Weights of a small transformer language model.
Size: width 192, 4 heads of 32, MLP 512 SwiGLU.
Architecture: RMSNorm before each block, no biases in attention or MLP, untied embeddings.
Training: a variant of SOAP for these matrices, 110M tokens, 3511 steps.
Each number is 500 + 25 x the weight over its row's rms, rounded and kept within 0 to 999. Layers, rows and columns count from 0. Numbers have three digits each. The size before them is the row's rms in percent of the matrix's.

# layer 2 MLP gate, 512x192, rms 0.162, rows 120-168, columns 96-191
112:489502480498534512489521538471517486535473489476479522471455495510475513473469507492471536517473470499498555484492488484506550479499511479488506459513436528498525482490515505523548519507519515499463469537581532473485545468462533465556461472498463511510483498456526462524468503480459475521
106:472524502480535478517503503497539523524507487475501509456530502519451442504524498494467469519501501510493524478463475481526470476530529522495478503534493493505475480508515454468490556490510500521529467501501558499504486496508479514509565449495485515485501541489525495503495491525484485492
103:505469528476486490484499489505493538484482516488485469499508454540515474527495515515490566553495548518512522492503536475450532471524505518550491468514482480461483538503462494443458533504505480526497486480464511530479496484510508526502509515501495432533477492488493527508529517499477498512
097:549454515461451496484494535561425509457467504455512489481500523475522520470474557504538521509484498479507481529468504534525491487536488518518472487544484484460494553531487486499486481510556521518465487517509514488504469465494486471521495505503500513555459510489508488491487495493531478510
102:485477468474469513512463447499502513514529475466502426523511474494482489452490513514472525508476459456501488503497526523479556551482483446503543501506494498556521490555471528501468525488490492468484502497529506492463555491511512506496489493506525494520509535519507507542501474487498495498
098:525479469504515473516488503485490489466529445487504478499475439473526475476512500471536516546449548516480491499454483516483493511551534522509445487469485510514438490460514533465514478507506495479498492511509466480479492505489512500524473502488504495550550500497503476466485492485484497462
105:543477501462495480441519550474479503493539489448465509542468492490544498507464474510467449510450463522472493456477522530468537489478465476498514488509526522516534514523487502510469495476462492527510497525523483524508482524468514518471469511488478461504498489521509482529497510526559473481
115:534530475473491503522543507516496491495507489529448475442466514510453495493493491497519561448516506553470536518482517514508503512477484536530466513560493484452518461467507502538480515489474525503520512498504523501495519518511482522471503518491495515477460488540511505486510480506518505487
101:503542527513499544509477502523495502476552507508458506468528474467441523490522417464527505506498525519499519517483518514498523494511513534468501500501462483496492523513494462507476494506526505500517505520518464437505519482522452510494521497507484518513489539452509501457527507509448512504
085:537476450470520518462499516518535504455544530495490492506492504522519464474511488477514515492536517496473503493512458462510509528458480539543521528498582510504497482490532538524467488500459514506510494476470428496514514512487484481485492495475444525478516522470488536517500459483523490497
095:535485525522505454499529542486494474504516551499473542529437515502520516487469553493521540550473520495478492486468518511536478549446523500497504499523514497521512459503505487522489506486474460505511475491511476528498515535517534493507528481484512519464509542490521486500482501479487525516
092:539499573487521500503486490511520506525502484454502477510533483490504479509533486518503530466482489495476510473538530471458463532494495474469462525522497500454502496542496504453508516516540493504529474536572479509477492527507498498509523511532501496546494512527518498507518509488497545522
090:522497488502524495471549492489511550476515524490527482502526514489552484453512507550488513509493475513518534472496504531440523487459482469490536516500495469541504554519552470512507510477480530509465523524513488491516490472494524449539511482460502525556462533536449526477513491500440495507
097:491499487501555464492501508455500504501454459529449499487485498483496475449515477480513526459476524530493497543533500544454522483517521456491520480545491515499489450478495488484492480514523555538504487490474458460474561454551498506487453523477486485486486495521547526542510514558522471522
101:504457536480475491529493467510483491513500515487558528476532516485544496516507534507461510529467557491485486550523471497506506496498541504486506531515558520458534494472488538446505511529490518505510502541539507518475490504481560493489504485480515518488501514484491470460443485495536544496
097:521475520477511454491464479505512488543474490485502492497476489521538452546453461505478471486484520493477536487518482470508518483526493528447466505513486510490551495488459465488508512454520493529533485495510524503472476479476490541528483536468454484499515536493538516552497501524488521469
097:484500478481549481500534486512521490510496542504528501509509506515525490493460477489480486527482523484548497508537515498468506488513487517520496481437497481507524553486453485528514512490474474452500521513453476477506434498483520544486443481542498480473525558518495519522505535523496478480
100:494501476505489502491531465523480526507467482490491499484495469540541488483489495475497507480476480510533482498541520501474510469522497513482489498511516522497521531502476504506473492461499505544518524477501518464492500538539544483538501546541444531503533503477516480531501477553508514496
096:481514515525512483445486505488500480475484547528480492517514477467510515485490474489506497507527467500481516454509522519549514518457517514473450531498500503528515507516506478468495515512515460509546502516531515522499497455489482516525505496470484472491473494509559458517481432514454479522
099:480516513501498480493473536512518526477468509472515493487466532500534518449444515476502487491508517500484441508519495517470518520490512506553461513487488492466540489490442477463490499482468510496515494468491526532543493499484489559482513468470534488536492470513503536507502537522516479445
096:528482493514454475492511520492496494497494488507546538465488534496507532503464551523481483528485523456462492542497485492492479493501461496526519531506513520487456506490464491496503555500527490479434487506506516544497484501542491558496444482524492491550522492530516466494522527468502486513
104:468512497524477485503510498497494503508477517497479504488507481531455480487506504459528513420474523487509522503477478478531465464499476510514464485481499508474487508492475541546459506519511494518480495494541494516486513527490509498476450454525467508488487521475459522518476490497475498539
094:530493504524491489533522478476537481455482519547505486498498501475452487479508511479499547473488511495485493492506503516490562440534492496501533490537480493504464486531511505491472503481507505523553443527521491494483489492463498468561489429482523530467512560482508560481508503495468526483
090:516501473505487492491498510485484535489487512525540543512477465516476536484539491480488502548506467506557498529471506473514491483515453532466490513483472483476543563506519503498494510515497509560495493524491487504475518531446484497529454513458498518487444491493494516504525505479496466496
100:480474541493485459483545496457492526440517489449476504528504505523454472471507498501510504496557511489478487502497515513479554514459506479500465519478565486470503556511517509439468492499512518507520445481510511491495520526479492520515495513474480492534512487516527499524506470532487441496
103:530468470500486489494490492406544503478487485511491514499502493496481506505486500547503503495492533501489512519484518540500502493489527493488505455494473499507511528511488471520536496473426503549471510505505516490469446512503501535446505487490508469484474507493495512490487480492489451484
101:493492509453547491539495517519498525485528504470476498539502519456469474539511475505447528510484468453494528487484517532512485498514506475483523463520492527483566516472487510503474487501487529508512473511502517478492525520511509477520463443489489480501504497491515502470487501507482501528
115:510515522493521503481520448510536533491483474505484495484515463477477533478551509427527512538498481496533491501464508555540483515496458470492513497537498483470513445555495515528506537525438502538490494497530497487488508506509506516530509433491465507448484477466486506507451511512494481457
103:478489484477480457496538471480514512511458507497504490510504497503482514485504528489479562524510517496513462523497506542472548505496494511541515559492470512488510546476507484467511461507429515507482546497505460453506505461518441512490518487491476444493498543514510526473485482509474455481
102:518497478499487523468505462477498550478499508467488485493492440466489507485518477481473479539473508479498490539540513502481519495494512507502493465527512514524529500453470530515502501463439521515519476505496458516508478530515491504474498492505488508493492519529481516503565468518529533545
103:509527480485494537489489491472493493549528513462454530429470489515477501480492497516501534477435507511491520556528462511480522446486456500475538546556467477488444574489460512495497453521533521469513504465512463480498509528501505508456479505473474525504475496541513545498515524490507479518
093:505517531521540514486501496492489472500542517499481517500508498519522504529502490495479513524433448516513492490524492538525534514463537553511545460489495491560540488496516504450501516543474490495443497512497500520479508494474513480540493497516449493533497521473521500491514470435493519505
119:474526494472523484532509492518518534508451515482493512452522490506504472533478519518506461471533486506480498510504473466501554550526528452503491521515487557492512535480479477511504475494504522504492518478532524467529427533524504473565487518499523496489518528549520510519540482516459511510
103:487482475459529553556490489463538514513468447486459516515497544487520476467483495531494490506526494494501500506480454492506487514476539481533496459505520514472490481457488485515480470489492471506491482491504470492495545524464523509519494514513523499488536501501519506508462478507497558480
098:502481496473483462460561484516544508501567511540498525491515494497515483535537478515501507484535483493451508527497505516491496513517500474533532503520535502525520541560507457507502525511533493489500464458482485503487514510527479532480545499511509507464486544497558480458488512477475489486
098:479475519500538493477505446469535454501463518451511469491547496472470475503450461502486503533504556485511530520515452488446532473512501481484498495523463446477466517471496526474512473538524539510507479470504522459493439508483480511487514489466514456515528503485472486488488463508472459530
098:536495487499520481472462482546476461538509504535484508482558537504494487481445497523523516487489525495499491497487512490511532517494468483523511450530487456493535507527486520532490521531469530505505481498494491499512515489506475486475510481483541497522446551534489465491453461496485503514
104:518509512495489466478502476508513508478474489477510500508516536490463511521499535553483503521523574511515478494532526522529498494519447462524525525513497525454473507479461517481555504503499510464496507534501467503530456537536492519468475481508509505508452546535506516502526481482493451478
105:542524470460494510472457501517498464500498503495480494491451502488484515534530521508488512530498509497492509498505499556496491484550478561471545512518482496472516516536499465518502484499514525526515528512515519505500539507498479519483493534443460482521488497504517546539486493498476430440
098:466555503524534508483508506483563541517520513491495511491561474479519458538484491472493476498490490456464478487497526475483534493471497485504483489470491504521496466482460477504488507498499475551528483484510462494517481477523525487428477485496497499499471504482517471492466454549513482516
108:542480442496532524495511474481499507487518487503511485501521484537486470501494457508495559490499457471542508523533502531517511519525498531526514507552496507484467486510509499473496500504506509531516528484564517510451509488454516516507453499484516539517471518534492518475503439469504495490
100:522532514508486485471505524537501559490531485453468497478519478507544460525520508527490455498472471539498471500473520446487495475491505511511515496547478511477527463500536497467514504522499501513519482524555508552519522484478508430513505501492480469510502558518481464490517526484518503532
111:539537499514503513483502508506556498495520498538496481484518502495517504521445551505487494458477460535516495489541524506514540479501526520498504518527484481521519477491505491489486462498512525532545510511482498527529483481482480514482493452468532476512502487461497469528493515496491489563
085:487456475513491527504497480520489484494513541452509493528505512518491516452447520483509479504515506502509455527483478497517509509476517507504445554449437508527468492526516493464478543485461492480532488488543462461508491493463447532495512485531478555540519489515515473465503500483519506494
110:492490531495487496500495556501499495508500502463486500493509434509511479486510469492524510525491506489480540506463463482491515480516458482497489508506501548455548509475492479497535474485514521526535460533479501472501517492525508499450510533477497516491468481489499530475502542471457478497
103:471539522495531484490504499480506477512496480518529476569508557489539491498509499513489496464509520539504513514488502495513525544514547484494486531516506465514469483548505513521470481463465504493499476510519488504500508485489489490521497508530507463456487546487508469505471527480510479469
111:492533499527515472489482480498520476475485517526469517514487499548513488494500468489498502484458532540533526517474476496461448463504555525491458474481489555495505503460514446529508473489465487503501469500526500475483547512492461486510443477501493434516503514509489507489520477516509494491
095:492533540525476475496525568508548511476500512492445489500476471484540473504471494482466514507501531527513496489500495478510486479526482510491456526518483467509506526473537487505487493527517535520482501501509479507502500533492482480520489468500490504521552510494486505471493493523446504493
112:517489519482525499496426456491546537501489535493517498479484526500476511463506539523512521514481476495501465502525506512512562490502512499511511505517501471485493500502473538475508481485465520515510486485475484502533477550499477509515495530494526500497498519543486544483498542435491464498
# layer 2 MLP up, 512x192, rms 0.159, rows 120-167, columns 96-191
106:500443524534508462552524494461489502514517508559478526534486518511509507496476512524503460495550488556534458488486496489468447507498472510497500494538502487490525480496505453488511514485503477518511520499516511538495547506500466483488488509495497484492480475486452486562540470491478520528
103:508492494462502476493461490495465506486455495467512506531477504506496547499490463508526497586482501526543504507505485523524523471537478510492493507530493476494519518485528564461487494551526513498464499514508479519479535509476476463502491480489472483503535496473473446533463500537470520463
103:511511473464439505567524518512529574472475518501509487499495477485524494446485530450498493476525520472503479521504531502531527512496485506512489481512496510483474504450494514461573462498504481490476481533454483491531492515525493483494507468515555492503512498518449513530538512517508522461
093:478469549510532460478454489483536488542495476510500509564512457490501493574475509474503484507478504479512479495516500487526469530507493490490471505509503487489509499514488509537550484525499552478442507524451502509491493459499528465504525488503467478453501496489487522518453466479470461469
104:475472464474489514491478541528505502521496446467514466536518445514503470491451514490515509506507485505531461473491484490523546508455522513493537426492516508515493506505486484500474505525507492522517513480486487497492522526549519482476487491526513531482509475486545447465530454493476527505
096:492510487523474478518529515510460515511474523485500524501482539547503487516492498517490474492547519475444481475464460507485491446499529480497534447539507525501522464530549493516532512512495513528504514474512533501521499490436489460497503501512502508461536509529495512509510516566512517523
107:453519491479496514477507508545462489546459534525528492492507543460522517516494463488487497500516451540521520484492438506513528469513477540519445538506467468507529493521494505509504495504506497471505505531518536487507474532468502507479500532523508505486540532491522470498476538518531482474
102:493519489546491454453465503495525517525480531486541520495517525474500536506497537478517533477505482472518507490490520485510497514498505507524472558488531477522506513492454489527475510481446501487487511508512471436512468491539494519495477464511470509535469509466472520504485497508489448537
106:448503506492454566510502527534454507481500493478477477475484543461528547478499517465517543498497471531524503525484499485496462471525504508493475522518480482514532529514498539492485501464464492518463531486496508492499442501526479428503485431461522526492507531472505500446493496518499491496
085:535529483473509558518468497487509505476521501518486488506504532496484482497529488487504473467534531492453460504482490512526496516453474496508529491511545485530506495455516472508509526540489507495505507504485459542515498533496485491489507481494473488468526522465524538526489475467505479463
102:476553502506463506529490479510492496543535493524532466470485496521491495462518580537507530453512486485526500481508462506529486497539500458498522535513471520487444501512492521487510529514505514522473507505552492532522555508500434491465497540492475541486498487478477490511463474501523463501
090:506492530519509490503500562528529552562473499510522516489508500528472496514488483508544496512497483508506483520507484518494515527529465495534488503487492450499488520511477486495525471435539532479511504475475497515518475529486536522551477491524498467541526437449475475523506478508504453470
086:490508512509547441468521561486482508509507507471543491532531479507475511473475492531485537529495457493537495471532446513496514498506476489467486518478499508492506530528582458462480515508446465539513515496541501519531495522509505509521503490495474520489487512522500533506532504490507477488
103:474510521471539488535490481482509549481491500515516490489482494535474522474480500535485517487514464503568504514510522528497518450461470488535503541534515546502514487465517467528522513518510456499528514448486497489487465462517489518478516539537507490531473525558506501528585487462492472465
100:522460486526489460503489498466493508537505452493491494443504444517468479481501471509499523526476516526509515509494495546489488458547525547441507513507478522520453449456522491486513519515480513510538481496533485527499458491454540499496492520481492518487489510558535527508499467551498508531
102:507491507471536499506515467515489534451498532575485514517483484514474509470503533455534512485499508541524502493568506551529512513518493541497525485533473482510457519516494551547478487478498502471509476501498501495529472464493498512475501455485554496506471509505492526471532499525496498487
099:469554485524502493462493535484544502514522483526483488487516478477455472467507490490506473507475528490493496520568473484459444523533468463527503495459473517469501523491490505507494429507538551499497481483497488481507461519494467519489517530481505499511475518490452518473484512533491445437
096:500460517502479528489470485441531498507517502496509519533517501535458503478462512542530501494536501524529474498495485473464541465539486498475506500475497511483538480519449543477491482476519502487477488494457480487508500483467533505510474511536517519503473467517512495520488507493479467500
097:484489490487513484568489487511520494505482535506511507512512493529465518471523508511496502498502522452497552533459532489481520512497500522560513506498513518469495484503468503522517492488484494510459503500474519478512473465487504499530515494548559456503507496551449546486525515472522496532
102:498509480509504510481469495462521456508516550516461481507508497485554531492514482444476485534486507506493472527513456481528478497484469469511510548492524533516523446441478492516475546495513537466536513485464525520547516501481489490509525502525489496512531464506528482507489476487501490456
095:477530511523510501534500503486536511480480458524498473476501495472492480508488488517490535477465507507502519475493521542518469512434516517525486518538501512501525535494480534546490475539504506498552497515522452528492564499543490542511525467478495520544475452497483511520499508504486498525
102:485497517485459452433483496477478460525468489507469551478504475454457534521513472475508468489517492506519476501427519494491514508515512520491516483537503522471514561468509520497514477527513503513467493508491513483497479500492480494502455505519511486476487529462497552489474527521501458484
102:520473448523475513520511500488508474453538512517532560513480503460544482514532518535482509507506533527430497515518525508491469469545525497523519514495489505518475476493504493475522504472438518527512503470485489545511471490482507518528507516534513503477550507514490554493512515507499540511
091:488492525491519502526484497447519528489491509512500454525524508491557481483452479554487523493503490518479494474484542527495534477531483456530540492483512518538487523475500498523526474499514465450503501534443501513507529459541538480515490527500563476480486522501473517467487492525505466505
096:492497470506446496538499529542479507471525535490480524480495515472514501548506530511525511486537512521465527503513503449503489533531510454557465491502561507499458549445463493457518468500493469519475488482508505504509487506515525489477497491507521524508510581530542497517537511497504462485
105:484470508478478498501481494502529523468531517526480506564474510536527543508523496520484536469473501474468543505522517506493505525483498487510509502457522472507534540501521517528450497423484468455515530451487486518472522496565477468487515485508522457476505479492472482520479503553491514522
099:498488496509499496529498492500566494520486522509524519542523520495473510509510474532478447548504486501476544503493454510545429505560477513477472462482455481506532500478490505513525537456495539498530506481538462519482481519498481456536489503510496510497537532471480500513475477516479485521
099:505478524470498526484498464501505521515513492492486518537470445515491529496527473478514506486486498457527503486533471511504519511455484506488527443532495511459468524469485502483475486513484479499473465503474496462537512520525487474543475463508533486498476499467542450500475499548476497563
102:503478513521476493499549528468544508505460507535510504521491529522533467464479537452515534484493506449539482474482493523511523539478510554537510511476505519478461522479506487488494521479469559481481533498489448452495494439532521487469520509504471490511514492454465527470494516542458503483
094:535461518484525493490537517486466486513502534504549522503502496454499498474522549523485502514469501470493495514431484512510511488541411460468497519538539512511494497480486498491514494494545520485513506469501518488519508478500491496503460489482473490521522534537514529503519539460515454493
105:474477510511495520487477481522526512469515520535502503489501464493455495521447483482523521532454500519494483442465467462515561511489483488533482496539512455468500563489474501502517502528508485492501491528466507512482468510513503522492525461494481482512501501445517497461508447487519459552
096:524508485524496505466497507513514497479533532482472513471458516504478482513533474531519477474499502502479522524528512505493478490498540498527564511463466462493483502486518487498473489563472572472467491455527489513482486502508504495505519486498484523467521517488504488510485499472423502530
103:531467510492478482488486474467507505438481503501545520517504528544535493522466483542503516505473497530505479484537521509497486505525511457475483481528486511574498521518448457530535482453489534515494521453530502524539506496517507500534507501507490466479499508478492472512520494499493513497
096:505519509501488554497525558499495513486492445491457526520474452468492460499515495502440455495563531513473478508512516490488502478536462515481478461546545540474521514465492509453472502490518497534453492448519529488499491482492548465516473503540490485506530542478519467563505512473520497498
103:548520444524540490512501518462518478513518497519536500569507513507531447481445465523525481430516503505482498461493483542526502504455502520501531499506492490536519506534452497537443518460517487499503501493495475504516460467522484521514474510480506512494467494519513497474528449523496507480
128:533515516497495513472499501493480474507452487527488515528434446499521506508532478470562528511518497493500518476512508516514462518500471517523505468540491510545437528532471534503509531518520487527498505493523505495502484544516499484529512502494489471537480507479482517503496515538494512481
097:466514487445494448490459510502489504475501497497535566502489499488488519513466491457504453533497522516470479524543509524469458505506518501463484491540503514494527497479436485516525539490484517532508534439531479494513452497494500472480473516487541508518516478496481500490519490501484533465
096:482558485458477476497533496488462495518492517486517519473519469481479507560544511522503498519505478510502536460512470479513495539526502496517499485506500514529472523520532464483427495498532491459498509472525535522540525506473501505458493525470459481490497475444489488486455525494469512507
102:537539496522505514509472501543530529478501486557485495516455496498495487474482499471524503528522466527531521471498517513513489527504498510485479493502501513522533498530467437527496468506529522516516519526469487497488517518456461489501468493500515538481495491443510465487477469472495513486
105:517474527502532502492463533517538529518484508499455491502527475479461555477474494524502504464529537518475503493488522512521517512497471543544505490531497577492502528439501508506461492510563473544525528499443481529520498541501517506480510489482513506483523468526472518525498488476461515473
100:468538475474525490518510492460513478462555494452461483513484482468435466505488485513536530496505490516503495503494477500493550470509526507519527491498489446473505481505506472494494478578533542552532486505505500528481482479520516471499493513492483469485530492464544515498483489512493512461
099:520503485501523514474480517517579484480467550484480509499488517505496525507538498491480490507535504502497513458481448459500534500476454491496501495500457504503513519494539475505478507483483506452481502476518553526539489523508444531481468486488547505540508498525511500526478483579521495522
111:541529503519511522531501562515512558543489485510483546503523474546492511460552517500545489500498486522527463486504473493508488506534497476506505467477539508498480490473496503557521456439506532480496498495497518502512504561520498530507499503514499528488510473517503529486504535478476467470
088:493467479508509552500495495513514516497511492551503532472506510466470545447472513554501472496493531505509516506472495475514547528493496481480509501454482502476462528465464488489477514520463519474497537541468502503531476558480507553551538516483531503483505483429511511528480492457484501509
105:481455487493505464477538504540461506485501493545470497524548511505498445539460480534476518494526497473499520535481503467489545494542512492434519496522486464534491533461493478558509475499499488472488498493488491524459509513466477514516537499487528429478540506459536488511461527491460493490
099:489495492506491471463503475505494535533509482509516487524511517491492546554478505520473453466462477515503519495534506524469485516520471498496526485508525541462553468516451506534500464516457496485515499442487499505518528511512524494495512519550506468489493540499494469529528502480496460498
112:492483453483481463549501506521444523453468483489493473498506516535491479491497450498447504462522522502494493524463487504494466478527526521502487546551492509506503501533541480454477511457525525563504473503489502500474486526508425504495509488479482487524523454504486477525501518498490413532
105:454540487494485461517532521522509524509472487504500490521509526496469480492486485498486549485497484518535497495495477493501510533446493495499473484506484530521527484533510556508498481539500517506477504523529480505518535453491473493541550489510522457528520472428502487510494520478482510483
# layer 2 MLP down (transposed), 512x192, rms 0.153, rows 120-167, columns 96-191
103:512489467561490489556514539479484510505539510504492501499492498484516480508471470478461487491519524539528455500497539503489476519553510534479461498482527481507489502495534431497520452524516511441499464474494481502470486467518498531477506541565508516493521509505493465524519458484496495520
103:481502498483521492495518517484450455478452504509487493495493508493511535445499490498467498484525522538474469523468481463522523485474483500537506479491514460466494517467468492441515466517534495522493533564472490513462491527480477466500491485487530469523463546523501505501489487450471519484
099:493502499503522494456498519475512454489506442492518512552504513535497471512439505532512503526504535491514491463540543469507492544514500465471501482485538508480484473527497515544531505532516523516493491531526495528462489505466512519533500468493493509530477483529511509499463455515506510509
094:526518548531496511550484486493500486499512510509517528497493548531485526517513487512517552514510546476503496502500501507526526548517549490491505500528537515471516533522493462472466468524508462487513486485542509487528465487496502580505510532527480489519534525461510439502538523506513502508
101:502510526515505515495489527487513493487525511520493517500497484505488469503510518508543505471523535540510544506470506458523499526470501503512437501489495487454504521469546470509550505524495493484473515517485469527510487495460497476507516515482444476468479444448527541494507491498492452483
103:517484512460499480493492468470488507470517520547475491488502528511528473512491481517521523485497510529495512577439541496455514484559526516505496507498505496526460515495505503473500470478485523515494490515523507494503533517469506512455519503482497501497512508535493491531508522521459494493
103:463484522522544503532537513521497491502512466487484474526478464494517497489521480527523481509519494525517462492528491544466468516474475489451504476488501478480539552514541487478531462486465507512503496499523505529514529518533486526493513493506491495500484487516530486540459505494525465491
108:494499529539537503486503478510509450473515496482517505482532490505523480452519505478503482482534522483493498520491522531507529516503472466506520519478479518580493513470450461460495499484476497474504500531508475506497530494489485491476522487482508476465473530487465496506473499508494507505
104:483522469531539550519476526476497506488509470529495473496454485484515512534510486531463499505507456500514528490455498499490517501521509532516486494474491515516500486486483504487515503505483505501525466556500491508516536507464491494439531508512519565522516540496503487481499472510465502492
083:551518503529484567488469457524478534494485462474547541465500505536526547524496472501524442479553533476432492441498469498495478485508486500529476479489541489515506479517500514485503489493493516509479514498476456528541522510491474482526489497544469521485474555522481501520511468517475516496
101:492503469480494511504526492494494488506510445499531510484474457496473452452513453502493504529482478482475493518488522480502516481521489487497500487526529509527524490511485497477495461494508528535486503488525509518492475526494489473517525471495505499453521539508467485526484492525518577556
089:472519438480501471513508501484503503495516522503515522493507525492446514500522474529457503511519519509496519480479508525495548492501478521521513530471491473504521503507470498476444552499466517468477425504471505491499475514494499521491513522512505509468423489450521486497503506513489452484
095:547515496474518483483480526468515510529468491518496542516505502509521465454471509517550492516515467493519520349500509527473507518532509490484472548510507516514463497495507508533475504482492525501497510492516543480527489498544498491506507458476529503536470473517426526486468499485503525490
097:531478502485521503513467455441558468505485496503514499495545492477500471496509472524501519482497525460493481464502505543503487481518455498485475507528502520508530499490523522500566483541470522496462495508477481516442502515517488508480483533486503501489479474505516503554479545544491492513
099:493521448528496500487485478480530554461516483503455487499490506527492501482522493494502504528506537493507487456447493478454498481483453526500502511523499525506514502505487532513508508467507487488535471480479491538538553511497469499534480530512477535497495485533511502501477500485560473500
105:505512522472500515543456475512434498468510512518469483540448552554512505480490429516498498514521518491491493499485522552465501514493528552488520504518472467448489515501483548499467517485496444499475490500539536518493498436499517536486528527512499470512473495477533513528526458510501480492
096:493488505487475489552480517525494479459497513493505531474499472483508512471555492487475502528501498479480494505537540502511531511521506476550518493479500525493473503532474510475459475496506521543497495461567522532485499506540473465490498500508524494493517519486471475525474502456507520509
094:479509516544472530509480509535509484483471467529513484548490557461507525494492518492556491480490510525535539504491469528488492479511480506577485495549559488468496509468527540505504521532537489499468520538463528490495479508510471488500473494490493486487502502512502473487496480460503462509
096:508505484492485503499500505493474491492523511523536467477462489507471462514515500477536501552503551520530525479457553488475495500480527526503542486542536487496421497461512516497534527502483471455488478542477539459485497508479577488470498519532538507502491495521488527483513506486471502487
097:514552461541526527510508480527495572497528446512452523491487480512473473504512496497527519545516560527497494499508473528488481494535472542495511494521458486485513501503462533513516494497504519530507518531514519507476483526492497530500470497500495492482517523466502524487505502499533468547
101:508501482483454520461514489465543490494485498536550488516484502512457504487470545486492479515517496547455521468459501531458493497527489502521496480528546453480514468504513495448509497509468516491513500525509520500494481457496553477494463526500521479491500549544506483486490478421490554502
098:508543499486488513504509469525553525476537490493495494507539488456515486509530503470465547536473525545473466514475534492523514496477455481488535509478477510491472513499500580490493481488508496499523499489537462511484515481563482495461526472511500505481497526489521489497508481502474454506
104:495471467539490504519491456509483485455523564454560522522448469471513511544463527461547474504500536514483497503519501515479471495509530501519485520488502499477468475507489475489490481517440531485551531502520469510517513528492519477490478553523487445473514524506513510530484519489491545503
085:487525520522500452511526501464494476462505491473485507487490504498492502514471485477488479500525534473521515472507521492542466505476522534504495533518501469509475460508507491498531536459496482531449520511532497513495484482509481489484488490517509510509468489476555496519506482500531453489
102:476514556506436503527523500504499520496539502492519525521485489507455510521477539496503498502503499507532495492539499509503487509479474481499480502497522530507494501490551482501515538486399567503477496476439476480496475511492523516530484492486555460483478485510556513525516497471517570483
106:490514517494530469480505514500506527501500524509515490488455510490521548502494536488497498484506494496502493473506479509483436482480503500469527529437485502497544494495527484538492479458494479457513517497498494493526535516495479530473527535507490476495524553454500472515508499494497482478
099:483539490538519488500480546537496517500494530478530500538472528512462475471474500490482502497467502510498501481484499554521469459537460508520487471534456510551504458467483518447540505477507489488470502489508491552512460502503497517468455513514506497540500500484519477510519510495492545527
101:540497493507473471514521497491483483509538529500512492535503451512512498501499522529534495527499492527480526455528527475530438513491512515490461503474468480498512465522487492485533508518474514469452500475521510487507472497492518488494482484511499509487508451500481506467534473513547465479
104:504489492519448518449497589472519532497504529519482508511482523516496512473471506493549483503502506521488533533505479445523497474473540533460498486480501486522499516526487520511526521533540540524508466517466526511501468482461536473491492521530492529493480483477488521477521526474511568473
091:445470451481513502480495464490500469517496488484467520507512489460510486475521495506527489478496484472485493545529526436505545481500483497503488509504493536536513479488518486503541508469506496487585479497523501500489523510532525526486467532486533507436505495525538508512439490515517536502
106:439518521479527486480483519509498520494516485472479500510509451491475500476490492514530500538453478520509496450457478500489524518502485507491534440496494525494508480504444499496518501526502455521492495528482508447501459514467516483511520544511489454511480563498496458536474517479519524498
101:489518494544483497468560548522512472514490466533462501488542480496522496525545578462477516497487474497465498461506473488531493511508477469514490469494509541493525528463528511496537519500498476537541514486540510471507472517480505475526536518516516512503493507463517463477499478503458502491
105:518486519561439524466514462466491505501544472500508469517544521511464479505464519459497521490501491476510521540520502495534514474504500562496485525508465525482502492557456540467534542518498479496471483477502460532468519491506510496511473529468470463448455486488453513493473504481482462459
098:519464474508500529497484459468538529466496485522518505492488517463502482516503531537490514515532497511499485497538491465540489476451492542465478485474479505446506521498470492492487514503531494472512511433475521468511486492477525498479497563523501499500510491489505518505493512472479476444
104:477504494481481497516484521522512563539489474545463478475498496458464480539494489494540517491487460528516530538529515506519548495520487501509483514466500519506521499481479503502517470495501552523502503518474480502464531484509476475486492509498493474529499491515495511505489481526496545470
116:524488511487454540489520522511483490492500467511492519517441509512499493522543546479525497473464484496493504499476528532500516493503508515512469491521521504522478508502494528494482516492494494502481500500452521482487532552470544497513530523528488520516483514470504484476541510535548489444
096:506499499554465536541528479475513481481512495493500485463471501532563487511555502512428490486471492475464485530554487495494464508476503490468495480530525494510479493541509509506496509515488489524518485542484498470511476507470489541510499511503476436522515471520508453485465477502535493529
098:542475485539517497480510521480497499537503535491499502501530509507516463483536453543471541517466509510514508483491495538490496503475503509506505495493503513477506508490484499458511481479520516497475519482517512521537487528521515497533499468517530514514501546570555485493507504526508460523
105:521511522500498456454482520504528451481533466491476513539510514472466489528481554500483514481488489473489476506507497504493488519514555463536473505514534493517481514531484489502505533461490488517462514469492510470506489504517524467489488501519524506458479487419466486511517501539480476502
108:523517468491513514515488539513504530536473523533488468523500477495470481407519536491489531515481499486510524497503543509541513496496493542478494506498517529505510499475476539490471541514531462517513487509415525521539480549493522493511544512518470504474524456556486525504490494495461491467
106:493487519505554462523560517493494525495525446560522477510500496528546506496452522509494495517507498460527498508491471501522457483498486510482490438494556471536472487506517525497482519529518475530529508541523504495497470452504485530513508467522539513498483493478494522489492532531538431480
102:499495553461513488502493484457527523509486513485526483539493502499492492539513512488533463492538507466512519551501488508474513506467476500477552464526510486494449487527483496527486470529495547485528497472500495544525504504523495529505502499552523512523488505465526499486496497475482515490
097:511536476537495534480497456518496512513487495494501508457515502543501511505523492479501522507480492500527460496430437484504520526522559487552485472489509523534483460516492518520511538478517512507513454532484539472510503505525531478531514531520498509498479543568518488499475528493462468466
092:501545513471510509530476509462484528514526497460517448477495467471480484480528463517502508493494495451501514457492522517522468483520495516486553490507539488459486497488519529490487466507550488472511512500489559514468511468522532496550455459508488548483519506519497525475557490517473492519
111:499511498436487498489527473527503518534495503464507494513452472485537464507443519527450515527503476521486490474491504509554459505477519519507538500490516469500469454524518482525527481540515525489511510534528481514501497536548485501494538475482488519477512528486487533464494490511509459503
099:492489471511487508519490506484495517540494473480479470487467493512496499555537535523509495514535509473491490465532505434523554530477544521478476486535483506488479510485512463467511468500493568517467480520524481507520491531509484477456469546507519515506511479482506564528483492496513541506
104:543479526523489518519457467518485474493466503504506481495487541508521486505502499476504518492486506504495501491493526501535488469472563504534470470520513512500518503450496461498512508507502492509456482477541504469509541504482489495478515450501495465498511511502490526523480501467509458512
104:512500510476508522522506525498528509485477503478474469537518462514503461541475491499450552471489504536462527477507482467525503495486501490523447515491516494514504516507496518496485482500508497542503453587518462517477522452536469486477524515472529503513549533457495499485461517493449541509